Each number is 50 + 10 x the weight over its row's rms, rounded and kept within 0 to 99. Layers, rows and columns count from 0. The size before them is the row's rms in percent of the matrix's.

# q: layer 4 attention query, 96x96, rms 0.396, rows 77-95, columns 0-47
# k: layer 4 attention key, 96x96, rms 0.374, rows 77-95, columns 0-47
# v: layer 4 attention value, 96x96, rms 0.427, rows 64-95, columns 0-47
# o: layer 4 attention output (transposed), 96x96, rms 0.527, rows 64-95, columns 0-47
# up: layer 4 MLP up, 384x96, rms 0.53, rows 0-17, columns 0-47
# down: layer 4 MLP down (transposed), 384x96, rms 0.524, rows 0-17, columns 0-47
q77 102:49 58 37 70 68 37 48 34 60 38 54 54 51 38 49 47 70 58 41 47 40 49 52 41 29 43 53 48 56 47 27 43 57 49 58 46 52 54 53 28 66 45 51 52 48 41 52 71
k77 099:58 46 43 57 50 32 56 47 51 36 28 50 41 51 55 64 62 55 38 51 56 26 45 64 38 44 47 58 57 49 40 43 56 53 41 42 43 50 50 72 41 49 65 59 61 45 50 51
q78 104:48 40 30 51 38 42 45 46 56 64 54 41 47 58 57 46 45 71 26 37 53 51 68 40 58 46 49 57 43 62 56 47 47 61 50 44 45 37 56 51 77 36 51 40 63 41 65 31
k78 102:60 54 46 39 45 44 53 34 46 47 68 59 43 49 52 63 43 73 57 51 51 54 61 37 28 36 45 38 56 44 59 49 60 58 40 61 59 49 52 49 65 36 45 36 59 48 48 32
q79 100:67 68 44 55 48 64 40 68 39 66 53 43 61 51 52 43 33 46 45 45 57 52 52 49 38 54 51 52 45 34 39 67 30 60 35 52 44 48 41 51 34 43 43 58 49 58 49 34
k79 098:56 54 44 55 51 48 44 60 41 63 57 44 48 75 57 47 39 40 48 43 58 65 57 31 68 32 58 62 42 57 54 35 38 46 52 44 44 51 39 53 32 50 36 56 53 61 46 45
q80 101:68 68 43 37 46 37 52 40 50 46 28 38 66 50 62 56 60 66 48 66 59 47 48 53 57 41 53 40 75 47 61 55 55 49 45 48 39 51 51 41 57 60 51 49 45 52 43 44
k80 106:56 62 46 49 51 51 42 55 56 59 29 49 59 48 42 61 61 45 64 44 50 48 45 51 47 49 53 37 51 42 44 65 45 42 56 41 50 68 55 51 44 61 62 45 34 45 49 68
q81 111:40 51 49 43 68 43 48 69 55 33 48 55 38 54 75 66 55 60 32 57 52 62 44 71 58 42 53 48 59 54 43 45 56 45 44 42 43 44 48 49 47 53 70 36 50 55 40 48
k81 111:40 49 39 55 69 44 59 60 54 17 44 46 39 55 51 48 44 44 44 42 34 52 55 59 50 47 52 36 55 44 48 51 67 43 59 63 57 51 55 52 47 57 57 44 49 35 45 55
q82 094:47 40 46 60 55 53 74 53 50 55 57 46 36 46 65 41 46 68 53 48 39 44 59 47 65 61 60 52 51 33 66 61 55 49 51 43 45 38 46 57 52 82 48 49 65 39 57 43
k82 105:23 45 60 52 55 42 42 63 48 57 63 43 48 64 54 49 38 77 62 47 44 48 33 46 49 36 47 43 47 21 40 68 35 48 60 47 59 46 56 55 61 68 61 52 60 46 46 57
q83 105:48 72 38 41 49 50 36 27 49 62 51 41 53 40 55 50 43 48 44 31 41 54 63 63 40 57 53 58 43 56 53 54 47 46 48 65 40 56 56 38 39 49 41 49 62 49 54 76
k83 106:53 70 56 40 47 41 56 47 56 49 50 52 41 42 46 44 55 63 48 51 43 54 70 61 63 40 50 48 26 52 42 61 70 37 54 61 30 44 52 56 35 62 39 50 57 51 42 54
q84 096:62 50 50 51 47 53 64 48 54 51 46 48 52 57 34 60 64 46 28 67 53 19 42 58 44 44 41 55 43 36 27 51 59 50 53 51 43 48 60 44 48 54 39 55 58 46 35 72
k84 101:67 45 40 54 45 74 65 46 60 36 49 41 49 60 33 37 38 65 69 44 59 45 46 59 56 47 56 60 54 46 49 53 41 47 44 45 32 50 57 38 35 41 47 58 74 53 38 40
q85 110:44 59 48 30 52 64 62 59 40 52 57 36 51 57 51 65 69 60 27 53 46 59 37 71 39 48 52 49 43 39 39 50 59 51 46 43 64 54 51 51 59 57 52 43 45 52 74 48
k85 105:46 52 54 50 54 35 43 46 61 36 39 56 51 55 37 29 70 43 48 51 41 57 48 50 58 56 44 47 48 58 55 56 46 42 26 55 41 41 55 38 60 53 53 40 40 60 74 31
q86 099:40 37 55 21 29 49 61 47 51 61 45 59 42 72 46 36 49 37 35 42 59 36 47 44 36 49 43 56 54 54 58 45 51 42 45 47 47 60 54 54 60 63 60 44 57 63 63 56
k86 101:38 47 66 33 54 45 57 41 50 43 46 58 47 46 49 40 60 61 59 63 63 43 65 45 66 56 58 32 38 55 63 37 46 48 58 31 63 59 47 48 52 44 53 43 46 47 55 42
q87 111:33 43 43 46 42 53 42 54 30 64 50 46 60 38 52 48 48 49 55 56 53 57 71 44 51 64 67 31 43 64 47 39 70 60 51 45 37 50 57 61 42 34 43 41 53 59 53 44
k87 114:46 50 32 51 43 68 27 35 63 44 56 46 23 46 57 45 70 50 64 70 49 49 41 47 51 62 55 47 48 46 52 23 64 54 44 66 53 57 42 52 43 52 55 62 41 50 46 49
q88 108:54 37 45 40 68 53 40 37 42 25 51 42 55 51 60 48 58 45 73 38 41 37 27 54 39 35 43 60 40 46 45 15 52 65 55 48 56 37 47 69 52 55 60 54 61 62 66 55
k88 105:54 32 39 57 68 55 52 52 57 51 42 53 42 56 41 42 48 52 44 70 44 26 43 48 57 20 39 52 53 41 44 31 65 64 69 43 54 44 59 66 57 62 53 30 45 65 53 49
q89 106:50 47 60 49 48 37 40 57 48 50 35 54 58 45 52 50 54 47 38 69 32 59 56 52 70 38 57 39 46 52 42 47 38 37 40 63 70 59 39 68 42 53 43 48 51 50 61 46
k89 109:42 53 59 37 52 42 51 58 69 39 46 43 70 59 46 54 37 49 43 42 39 62 42 62 54 46 56 51 63 51 41 40 37 58 41 56 59 41 66 57 55 48 54 50 64 54 54 58
q90 105:67 23 46 66 51 43 36 57 61 45 46 43 45 54 47 42 45 56 50 56 77 36 42 39 27 57 52 78 45 43 45 53 48 42 17 50 65 54 57 45 42 50 53 42 47 57 54 53
k90 103:41 49 58 46 54 39 54 50 48 37 61 54 46 64 40 45 37 42 48 68 60 40 44 33 50 43 49 57 60 46 42 43 65 48 47 45 52 29 60 57 31 61 49 39 57 51 39 61
q91 114:47 79 58 65 42 60 34 39 51 45 38 53 27 44 51 56 46 51 42 56 61 63 50 44 50 44 73 64 60 53 51 40 54 43 46 58 57 45 63 42 52 52 46 27 43 53 44 60
k91 108:52 53 53 51 49 42 44 62 53 44 57 33 50 46 45 37 63 41 29 56 38 50 60 43 49 64 59 56 37 51 39 53 64 50 57 44 51 72 42 50 55 45 60 69 55 49 50 27
q92 106:62 54 79 64 53 46 45 45 41 59 37 58 47 38 50 52 34 76 39 57 39 47 32 57 28 59 56 55 58 57 46 60 63 42 72 39 44 47 50 61 62 63 41 58 52 60 48 50
k92 104:43 39 58 66 49 50 38 61 65 65 33 32 53 56 50 51 43 61 46 48 33 73 38 52 45 66 48 35 65 48 47 48 63 39 46 47 36 55 54 57 38 58 43 67 45 40 34 48
q93 109:58 65 47 39 57 46 49 43 52 70 69 60 54 46 40 55 62 46 41 43 52 39 48 50 65 42 48 60 31 48 44 45 30 38 37 43 37 67 58 58 37 51 38 34 42 52 67 50
k93 110:72 62 46 53 58 33 61 28 61 53 72 59 45 53 53 48 51 46 32 45 62 42 45 64 66 58 59 63 44 41 49 64 45 49 47 48 50 33 77 46 51 50 44 43 46 48 66 51
q94 110:58 44 36 37 38 38 44 43 56 41 38 47 60 54 67 41 54 72 44 42 38 67 52 66 47 56 57 40 41 27 58 68 56 43 43 32 58 53 57 46 39 66 56 59 66 54 51 33
k94 105:65 48 61 57 49 30 61 57 40 58 51 42 37 43 67 40 64 48 56 65 37 57 56 56 50 23 46 43 32 41 51 52 48 42 55 31 45 61 35 54 50 46 47 58 45 45 41 54
q95 097:38 39 37 52 62 69 57 34 33 49 36 54 28 61 73 51 44 62 53 51 64 47 46 57 46 51 31 44 26 57 53 46 62 55 43 41 40 60 41 41 45 45 41 59 42 54 45 38
k95 095:46 31 44 46 36 50 64 50 59 54 27 61 32 65 58 39 64 50 32 53 41 39 64 72 34 51 46 41 44 47 46 47 56 45 54 57 55 48 58 68 45 34 50 38 53 45 48 48
v64 103:60 44 60 60 27 42 66 37 53 55 60 47 50 54 49 48 36 43 54 46 49 54 65 49 74 45 29 54 52 56 63 46 40 52 58 42 51 61 52 82 41 60 46 48 42 40 66 50
o64 111:44 48 36 47 50 61 44 54 45 39 54 56 35 58 59 62 53 52 58 44 51 60 45 54 31 45 48 42 56 50 50 32 63 57 50 57 35 45 44 40 51 38 60 36 68 40 29 62
v65 102:53 32 60 52 45 37 47 50 62 46 57 55 55 44 52 56 59 49 36 39 48 41 43 48 59 38 54 47 43 56 42 65 65 36 55 51 50 53 48 48 45 32 62 50 52 79 59 35
o65 107:52 53 38 67 54 70 41 64 56 63 41 31 56 50 41 56 31 53 47 38 51 49 44 65 56 49 53 64 58 52 56 64 43 55 31 51 62 43 73 54 57 52 44 34 47 39 46 40
v66 112:53 51 53 54 57 62 53 48 37 46 33 51 33 69 64 68 47 45 53 49 49 69 49 45 35 58 36 46 57 46 54 64 57 56 50 45 45 59 53 52 55 50 68 41 51 43 54 54
o66 111:56 56 37 44 47 40 33 38 42 48 62 43 49 27 62 50 43 35 54 51 52 52 71 51 57 53 71 67 44 35 42 30 55 39 44 69 64 37 56 40 48 49 46 46 50 54 66 58
v67 107:46 54 37 42 52 67 59 51 51 54 56 56 50 53 59 34 48 35 40 39 49 42 52 44 44 59 43 33 52 50 34 47 57 35 42 61 45 53 52 54 68 42 70 58 61 51 51 55
o67 113:49 51 50 48 62 41 45 59 42 41 51 59 63 60 61 72 37 46 48 43 53 36 73 43 48 49 53 55 47 41 49 60 36 25 52 55 60 47 48 42 50 65 41 53 43 59 50 42
v68 108:57 50 49 53 47 50 47 46 48 44 50 35 62 47 65 52 40 51 55 55 56 59 37 49 43 36 51 32 46 23 39 39 51 54 50 59 42 49 47 54 53 48 50 51 40 55 67 42
o68 117:51 56 51 43 47 73 58 37 51 63 48 60 45 63 66 41 46 48 40 32 70 59 61 51 59 69 38 44 49 48 69 44 58 47 53 41 53 42 50 44 55 27 48 51 63 61 38 49
v69 099:52 60 65 36 56 55 52 50 42 61 47 59 51 54 52 49 53 55 65 30 53 40 51 62 55 49 52 41 57 43 51 35 59 16 51 45 60 52 44 51 23 43 74 69 56 52 58 69
o69 097:76 56 45 48 46 70 59 40 29 42 47 57 46 50 43 48 57 56 47 59 70 58 62 50 45 55 47 61 40 54 31 48 51 49 26 46 59 47 46 65 44 47 61 37 46 50 48 40
v70 099:58 55 47 35 50 57 52 51 46 40 48 54 54 53 53 65 46 33 45 53 46 69 49 73 55 35 66 22 57 55 32 61 36 63 58 53 52 38 43 66 57 50 41 54 47 50 63 30
o70 101:35 35 46 85 55 37 64 28 54 72 38 41 40 47 48 44 53 60 58 56 49 29 51 43 38 67 46 55 46 29 54 39 47 33 45 55 49 53 53 46 50 56 67 55 47 38 43 59
v71 103:58 54 40 43 59 43 41 40 54 57 56 53 59 67 41 66 59 47 44 45 42 59 72 43 43 28 59 46 35 65 38 42 37 43 44 34 50 56 42 51 38 50 59 45 58 53 46 42
o71 106:45 51 62 51 52 69 38 61 52 59 48 46 36 42 51 52 44 44 59 59 58 48 41 53 66 70 38 50 62 53 53 64 46 50 40 70 41 58 37 65 48 54 32 52 53 50 48 60
v72 112:45 60 53 57 41 59 48 48 71 47 43 57 58 38 47 40 61 44 37 35 42 55 49 68 59 56 59 62 48 41 53 51 43 57 56 53 35 50 29 49 56 41 30 39 48 35 40 55
o72 112:57 61 34 62 45 40 50 56 54 47 65 64 54 46 50 56 60 54 56 51 53 62 38 29 32 54 35 46 46 63 49 63 47 71 22 47 58 35 56 51 41 49 33 59 52 50 60 37
v73 102:43 56 51 65 43 33 65 43 64 41 43 48 43 60 44 48 47 73 39 63 42 68 44 43 56 65 64 42 66 33 52 71 57 33 49 54 43 50 35 39 42 59 56 37 62 55 51 42
o73 105:58 41 29 53 47 85 60 56 44 50 53 54 47 59 45 46 54 30 60 57 49 26 48 63 41 43 58 71 42 63 47 37 30 52 43 42 61 53 39 58 36 48 47 53 50 48 37 51
v74 109:54 53 63 37 43 35 54 47 52 46 47 57 61 48 28 61 38 39 49 69 34 32 53 36 42 52 45 63 56 59 36 55 36 58 34 63 34 56 52 45 40 52 45 75 65 49 50 53
o74 113:36 61 47 54 39 39 47 74 41 39 38 53 41 43 60 51 46 49 41 41 46 56 62 68 34 64 55 55 50 49 59 57 36 46 57 51 57 59 49 64 68 54 52 47 36 47 40 38
v75 110:49 37 63 52 56 32 51 56 53 35 45 45 36 61 59 50 61 62 46 54 36 60 57 62 35 61 43 78 36 65 59 44 62 53 60 50 57 49 52 38 51 54 54 52 51 19 51 54
o75 115:63 48 63 46 41 38 48 50 41 56 52 52 59 35 38 38 45 41 38 46 47 51 46 75 51 52 57 65 52 60 54 25 52 54 44 44 47 48 46 50 69 34 52 41 45 65 47 51
v76 103:60 66 48 56 47 43 62 59 43 53 38 66 58 46 43 39 69 59 58 63 58 52 50 45 48 53 59 58 51 59 49 37 62 62 51 26 35 47 59 39 54 40 44 63 58 51 58 43
o76 107:29 38 49 42 45 36 54 60 56 43 48 41 54 66 50 56 47 46 48 69 53 43 46 63 55 42 32 54 46 63 59 60 47 38 39 49 52 47 38 57 43 67 45 52 27 48 59 51
v77 104:55 57 63 65 50 37 45 62 54 41 62 45 43 69 59 39 51 55 63 64 38 52 53 47 48 53 34 54 43 48 27 45 68 51 59 51 37 53 48 48 46 41 47 62 36 52 38 37
o77 110:33 46 42 44 60 61 50 55 30 56 55 35 50 54 53 51 44 44 33 58 44 53 63 53 39 53 57 47 72 52 53 40 44 52 60 45 61 52 49 55 70 54 46 41 46 59 61 40
v78 098:35 47 57 52 38 52 63 51 45 44 58 52 52 58 31 49 47 46 39 52 51 45 33 50 63 44 63 42 61 53 47 58 59 39 46 41 60 46 27 53 82 35 56 59 61 51 25 45
o78 098:70 64 35 51 57 58 28 36 61 53 45 52 36 50 46 54 52 47 56 58 44 45 51 57 46 54 46 57 50 62 41 39 53 38 39 51 42 57 65 45 37 64 43 32 33 64 54 50
v79 102:42 54 38 55 45 42 37 49 51 58 56 37 46 60 32 59 50 41 42 63 37 48 77 33 43 55 49 43 35 56 61 51 55 61 28 47 43 54 67 53 58 43 52 51 41 43 57 59
o79 109:58 33 65 60 57 53 46 53 55 45 41 47 63 60 59 30 50 50 53 53 47 34 48 49 39 44 60 41 61 51 56 52 38 55 57 41 39 34 48 56 53 54 44 51 58 61 37 55
v80 097:67 53 46 60 59 37 47 43 51 67 55 39 57 46 56 57 68 43 48 48 47 61 40 52 50 31 26 46 45 49 55 43 71 48 53 54 42 50 51 56 53 56 57 52 67 54 35 50
o80 099:48 43 59 43 45 48 38 55 60 61 44 57 52 47 60 33 36 43 38 56 59 49 48 41 58 60 57 48 59 59 56 38 42 55 51 57 42 46 49 68 52 26 53 33 43 37 58 45
v81 092:49 44 47 45 65 62 53 40 49 56 52 58 40 49 47 56 60 49 51 54 49 31 59 37 50 34 39 67 56 50 68 63 36 62 22 50 40 58 45 43 49 44 40 47 48 62 65 56
o81 099:44 48 57 42 49 45 54 68 48 58 48 49 52 57 51 43 54 54 54 53 50 64 47 56 46 63 61 37 51 71 48 63 59 45 62 62 42 35 43 45 46 52 61 71 59 31 45 69
v82 102:33 44 44 39 52 59 57 55 54 64 50 44 57 42 45 38 57 64 49 57 65 65 54 55 60 40 37 50 49 56 44 57 44 56 35 52 58 63 39 47 49 70 69 46 57 48 34 45
o82 100:63 28 48 43 59 44 48 39 61 40 58 57 43 59 60 53 54 43 29 33 71 54 32 41 45 42 65 39 60 23 43 45 57 56 46 61 50 55 48 73 29 47 41 60 53 48 59 53
v83 101:44 61 50 48 46 67 38 42 52 35 41 61 45 50 42 68 54 61 51 54 31 54 26 40 53 54 84 76 42 31 48 54 42 39 52 39 49 54 52 62 44 58 47 48 50 58 63 48
o83 103:59 32 52 32 56 52 69 60 61 69 44 49 56 46 52 42 45 22 63 56 51 65 59 40 50 39 26 41 34 47 62 55 44 52 53 39 58 51 46 40 56 41 53 55 54 35 43 46
v84 104:44 55 43 32 46 55 47 53 49 64 53 60 52 68 30 66 50 41 37 51 49 40 29 53 69 66 35 42 34 48 48 63 45 35 58 52 51 54 54 52 57 49 49 58 57 49 46 74
o84 100:52 41 45 63 62 34 44 51 59 42 34 47 59 40 55 36 52 64 57 68 62 61 64 36 40 39 53 56 54 57 51 66 61 48 46 47 65 34 32 59 35 62 64 53 34 37 28 42
v85 102:46 36 44 36 70 48 44 45 69 58 47 34 39 50 54 60 56 44 53 60 60 58 50 41 55 44 47 37 68 33 44 54 57 54 44 61 65 45 48 50 54 50 52 29 44 41 61 71
o85 107:81 49 56 48 49 64 51 51 38 67 49 44 50 61 40 50 36 61 48 40 28 55 44 38 45 62 64 46 38 57 50 40 35 36 62 44 47 56 46 47 37 52 48 59 52 44 50 44
v86 102:59 32 51 32 45 61 65 62 37 60 51 54 62 47 26 42 36 51 37 60 46 51 60 37 49 50 53 57 51 31 55 57 64 32 48 57 64 41 47 59 52 35 59 50 30 55 56 46
o86 104:54 53 25 69 73 50 43 47 49 42 44 56 42 53 55 54 52 46 50 47 31 62 50 61 56 58 49 37 50 63 31 55 49 46 45 51 26 48 58 57 47 57 54 44 43 56 40 49
v87 102:55 52 40 36 34 43 47 62 48 61 66 53 62 52 39 48 49 43 57 47 17 43 53 72 37 56 42 43 38 40 45 45 60 41 42 56 65 55 51 23 51 49 55 52 43 44 65 63
o87 106:39 51 33 68 52 44 42 49 34 30 53 61 39 50 45 45 30 60 33 57 52 57 59 44 45 69 46 65 53 71 46 51 50 72 66 50 50 60 51 52 35 27 50 52 39 59 50 41
v88 101:65 35 62 45 60 69 63 39 44 71 59 43 58 73 42 37 51 45 39 47 35 58 55 46 51 37 40 46 51 68 57 59 48 39 49 61 51 38 41 48 49 57 48 46 42 63 47 50
o88 101:54 41 58 54 46 53 40 53 47 44 40 62 33 52 56 61 52 45 37 52 40 42 54 54 50 70 55 46 75 35 29 51 48 50 46 41 57 47 49 44 37 40 63 54 79 49 42 62
v89 098:73 47 52 48 43 61 36 65 61 53 30 39 52 51 53 52 54 39 52 68 55 60 56 61 44 59 56 39 56 76 59 53 48 36 45 45 38 47 37 44 46 48 68 47 40 49 40 45
o89 106:51 54 47 54 46 47 58 26 40 35 48 55 45 57 67 54 32 63 57 43 39 31 59 68 51 53 53 43 36 33 42 70 58 50 52 47 46 40 60 64 51 52 56 52 71 56 52 58
v90 100:55 37 67 62 61 54 31 44 51 33 43 57 49 66 47 60 59 50 46 52 45 44 53 47 45 45 40 47 58 54 59 55 63 46 47 42 54 55 66 41 56 47 41 41 60 46 44 53
o90 112:49 51 43 58 47 32 55 57 51 75 54 51 62 43 52 48 33 69 47 42 46 50 65 63 63 42 50 39 50 40 55 37 46 51 53 80 51 49 33 50 54 54 57 62 48 46 55 62
v91 098:61 57 29 51 48 64 42 42 59 47 48 34 44 40 36 43 38 57 60 45 59 53 48 69 56 37 37 54 68 55 43 61 51 59 65 51 43 66 53 43 46 34 62 53 43 35 57 49
o91 100:51 29 56 47 44 50 52 47 50 40 42 55 27 50 74 39 63 49 46 63 31 59 61 48 58 55 54 31 25 37 62 43 54 42 56 41 39 38 62 58 54 43 49 33 60 45 61 48
v92 103:51 44 49 46 62 55 45 55 55 53 21 47 53 68 49 51 51 33 52 43 47 43 49 48 76 24 33 61 49 49 36 64 53 60 43 43 42 64 45 40 74 38 48 41 56 50 35 45
o92 107:74 56 54 66 60 46 31 45 51 57 56 42 63 23 55 46 51 58 57 52 61 64 42 55 44 43 47 47 41 52 60 47 64 41 51 45 56 35 57 52 45 65 33 62 45 44 62 45
v93 108:55 64 56 54 43 52 37 43 79 50 53 31 56 57 39 36 45 54 59 30 45 44 56 33 53 37 56 60 69 56 27 47 50 52 68 32 41 43 38 57 29 68 54 45 44 58 48 56
o93 113:71 45 56 55 45 66 68 51 49 64 46 59 41 56 62 69 59 54 29 60 46 51 48 66 27 56 49 55 38 54 62 70 56 49 35 56 45 56 47 39 48 34 51 48 44 45 63 32
v94 099:43 65 55 61 28 40 56 60 68 39 53 42 57 55 52 72 50 51 48 66 52 55 60 56 38 50 56 47 58 45 53 55 55 46 36 46 58 53 50 50 42 49 52 46 37 53 37 56
o94 111:45 36 58 58 51 49 48 47 55 50 49 51 45 47 38 47 60 58 55 55 61 23 55 58 41 46 50 48 49 58 64 60 54 58 36 52 40 59 37 36 53 54 35 52 66 40 53 58
v95 102:64 42 58 46 44 57 47 45 34 47 56 42 58 54 60 68 45 48 32 53 33 49 45 47 34 54 39 61 60 22 46 62 43 44 42 37 70 60 48 48 44 54 47 57 45 61 51 51
o95 107:67 50 62 48 62 67 42 57 42 38 45 50 42 42 45 51 42 44 57 51 55 56 62 61 43 47 42 48 41 60 53 38 46 50 63 73 46 32 60 39 49 52 45 53 43 56 34 41
up0 092:65 44 57 60 37 55 40 58 48 71 61 38 50 59 62 53 30 45 57 44 70 34 51 51 49 49 45 45 54 50 66 53 35 33 59 53 42 35 45 37 38 45 57 52 54 38 62 30
down0 098:67 47 50 52 47 48 38 54 44 37 39 71 60 49 29 57 55 36 54 40 45 52 42 31 31 46 53 46 55 70 52 53 57 49 64 45 45 61 56 52 53 41 59 47 65 48 48 52
up1 107:61 65 50 48 54 42 55 58 42 57 61 29 49 33 68 74 61 32 65 46 52 44 45 56 54 53 67 62 59 41 60 68 52 72 61 61 45 64 40 41 54 46 56 61 67 47 45 54
down1 121:54 60 60 54 59 31 65 38 53 63 45 37 53 63 34 72 49 45 69 46 43 51 54 29 56 45 52 59 47 27 56 61 49 46 51 63 38 58 46 46 64 36 56 52 62 47 47 63
up2 095:44 54 62 44 55 59 51 47 48 44 54 60 34 31 46 43 48 69 50 61 40 49 50 56 53 39 59 41 56 63 45 30 59 42 55 39 56 57 50 47 37 73 39 71 46 44 55 62
down2 084:70 74 53 48 57 35 60 62 43 47 59 59 33 57 45 49 54 32 61 40 43 52 61 55 59 55 40 45 51 35 52 55 53 63 59 46 67 58 63 39 61 51 57 34 71 40 48 33
up3 104:51 40 37 53 54 63 68 71 55 55 54 36 50 39 65 41 55 59 58 45 51 43 48 43 28 40 58 39 56 50 46 59 51 53 56 37 48 46 24 49 54 40 70 53 56 52 43 53
down3 107:37 36 41 62 53 51 45 63 70 46 43 50 40 55 76 55 49 45 58 45 28 45 38 49 57 52 65 45 68 59 52 65 51 43 53 58 54 57 52 44 40 57 46 29 45 63 36 40
up4 096:39 43 33 47 47 53 58 58 42 73 45 35 39 60 52 42 65 48 48 54 44 40 36 47 51 45 34 51 48 48 58 56 52 55 47 43 43 50 74 55 56 55 55 35 41 48 52 52
down4 099:46 55 39 40 58 63 44 55 65 65 64 45 70 43 52 43 50 46 42 49 59 30 66 67 35 58 43 23 60 62 40 43 52 58 52 53 42 52 43 28 43 51 53 56 57 58 40 43
up5 095:45 64 37 69 50 60 65 48 40 35 57 55 40 64 65 29 52 56 54 42 31 54 39 35 51 36 63 45 48 53 56 41 47 63 59 55 54 63 39 51 47 44 48 53 50 41 56 58
down5 116:51 40 47 73 61 65 49 39 42 49 38 46 75 60 60 71 50 24 56 44 61 39 41 60 39 42 42 41 45 39 41 42 58 51 57 52 46 50 62 56 53 30 51 50 59 35 61 69
up6 100:67 54 43 36 49 50 65 50 38 50 57 59 40 62 54 23 56 28 31 50 46 55 45 36 58 59 42 57 59 42 63 37 39 46 47 40 30 58 60 63 61 51 34 42 50 43 39 67
down6 102:41 61 59 41 38 47 46 52 54 67 44 50 35 39 52 32 44 48 62 46 36 66 58 48 26 58 46 39 61 46 57 44 60 54 58 57 53 50 66 55 53 63 49 41 45 59 49 76
up7 099:49 30 58 53 55 49 44 47 53 55 57 56 55 29 54 44 40 52 50 48 62 33 51 27 43 48 41 64 47 50 66 48 43 50 54 59 47 70 45 47 52 51 55 47 74 32 40 54
down7 103:36 50 46 62 53 39 73 35 48 39 57 47 50 47 31 51 54 56 39 63 55 45 63 57 50 54 61 49 52 67 29 38 43 57 53 49 30 48 44 56 44 54 51 37 59 45 61 31
up8 101:45 52 55 44 46 32 53 40 33 62 50 47 67 48 50 24 50 48 62 50 31 45 42 55 58 19 48 61 43 51 58 46 52 43 49 48 39 50 45 50 46 57 56 50 55 55 35 56
down8 110:40 46 31 57 52 45 28 61 38 45 51 39 47 56 36 61 46 57 51 54 58 66 33 48 54 52 28 53 51 43 67 51 49 59 50 44 48 62 60 57 48 49 82 54 45 45 44 55
up9 093:41 36 35 53 53 30 63 61 59 62 56 52 59 51 53 56 55 44 45 37 55 50 68 75 58 51 42 53 61 51 37 34 57 46 44 56 63 43 32 37 61 59 54 70 50 57 48 30
down9 093:39 55 69 41 52 49 25 48 39 43 35 62 64 36 50 46 43 43 63 69 58 58 47 44 61 55 66 39 28 43 45 48 42 68 48 36 51 51 56 39 44 59 48 33 50 46 33 48
up10 088:56 61 48 56 55 47 43 29 76 48 62 56 61 46 72 30 46 46 45 48 47 49 48 41 40 35 50 44 35 47 58 53 68 41 54 51 45 65 62 63 58 66 32 50 56 60 61 56
down10 093:28 38 72 47 32 53 47 47 66 41 48 45 55 38 47 64 49 56 50 46 51 63 51 58 55 50 51 30 44 57 45 46 35 68 52 56 64 30 67 37 58 37 57 43 40 44 40 59
up11 117:55 62 46 50 70 45 55 35 28 62 60 57 72 45 41 44 46 63 57 40 47 34 39 39 36 29 60 40 53 63 35 60 41 71 44 53 62 67 49 49 50 66 56 58 68 55 54 47
down11 122:39 69 58 51 39 41 52 33 55 54 52 61 33 51 41 53 56 57 45 56 31 41 42 32 51 52 41 55 53 47 44 40 57 56 40 35 33 53 38 51 55 54 60 33 78 47 58 61
up12 090:46 37 45 70 45 58 39 58 41 62 65 48 81 46 49 54 60 43 54 63 48 51 26 54 41 61 57 39 58 51 44 58 51 52 49 32 36 47 61 52 49 46 53 44 51 47 54 48
down12 091:35 76 59 40 64 49 34 44 55 48 50 45 69 38 40 60 64 47 46 46 42 63 74 35 46 34 43 49 37 52 54 49 61 53 53 50 66 40 44 57 58 44 49 66 44 35 41 53
up13 097:44 55 44 64 71 52 75 56 35 65 50 55 52 36 47 34 66 53 43 46 47 60 39 58 49 48 52 54 45 60 59 37 46 53 45 27 47 55 45 58 48 36 47 56 49 53 44 45
down13 104:61 41 46 60 41 46 47 58 38 53 34 57 28 50 31 72 56 42 48 72 44 28 48 49 46 62 49 60 50 54 58 65 34 53 46 72 56 32 47 58 67 58 50 50 49 57 70 42
up14 092:50 56 36 27 43 38 39 47 49 59 42 48 63 55 47 40 41 44 53 69 51 48 58 52 58 53 58 38 41 36 48 54 75 55 54 54 63 36 19 60 51 15 40 41 57 52 61 58
down14 087:53 37 39 63 43 48 46 47 43 28 44 39 64 42 56 56 51 56 44 51 40 49 64 43 52 53 46 53 62 39 56 43 60 37 49 37 53 47 48 41 50 62 51 47 36 56 79 36
up15 106:57 51 64 64 64 66 55 44 48 37 53 50 45 45 48 33 75 38 29 39 61 57 41 47 44 41 32 50 52 62 53 65 65 47 54 40 50 31 61 48 49 42 45 44 67 39 58 49
down15 105:42 64 49 45 50 35 63 22 49 50 56 43 25 61 51 55 52 56 46 68 52 55 52 48 54 47 57 39 42 54 57 35 59 63 63 61 52 55 36 34 52 41 53 53 52 50 54 48
up16 091:42 48 35 47 41 53 57 67 50 44 48 65 66 33 41 46 65 52 35 45 69 44 38 49 51 53 59 50 53 52 51 45 58 46 62 46 61 48 40 69 41 60 60 44 25 34 48 44
down16 089:59 48 75 53 51 30 61 56 47 47 58 76 48 48 55 55 60 63 50 42 54 32 61 51 48 59 43 48 39 46 44 11 20 31 35 55 47 65 60 53 46 65 54 52 61 49 52 42
up17 101:52 56 40 37 51 56 37 60 31 59 37 65 63 52 57 42 58 49 36 46 27 40 54 61 55 51 57 42 89 62 41 49 48 66 62 26 55 31 46 45 48 52 47 53 56 50 42 56
down17 095:68 53 35 54 63 51 26 58 56 56 52 49 65 51 51 50 39 43 47 52 60 43 53 63 65 76 56 39 57 62 47 39 63 31 51 63 62 47 46 41 50 55 42 42 57 51 42 59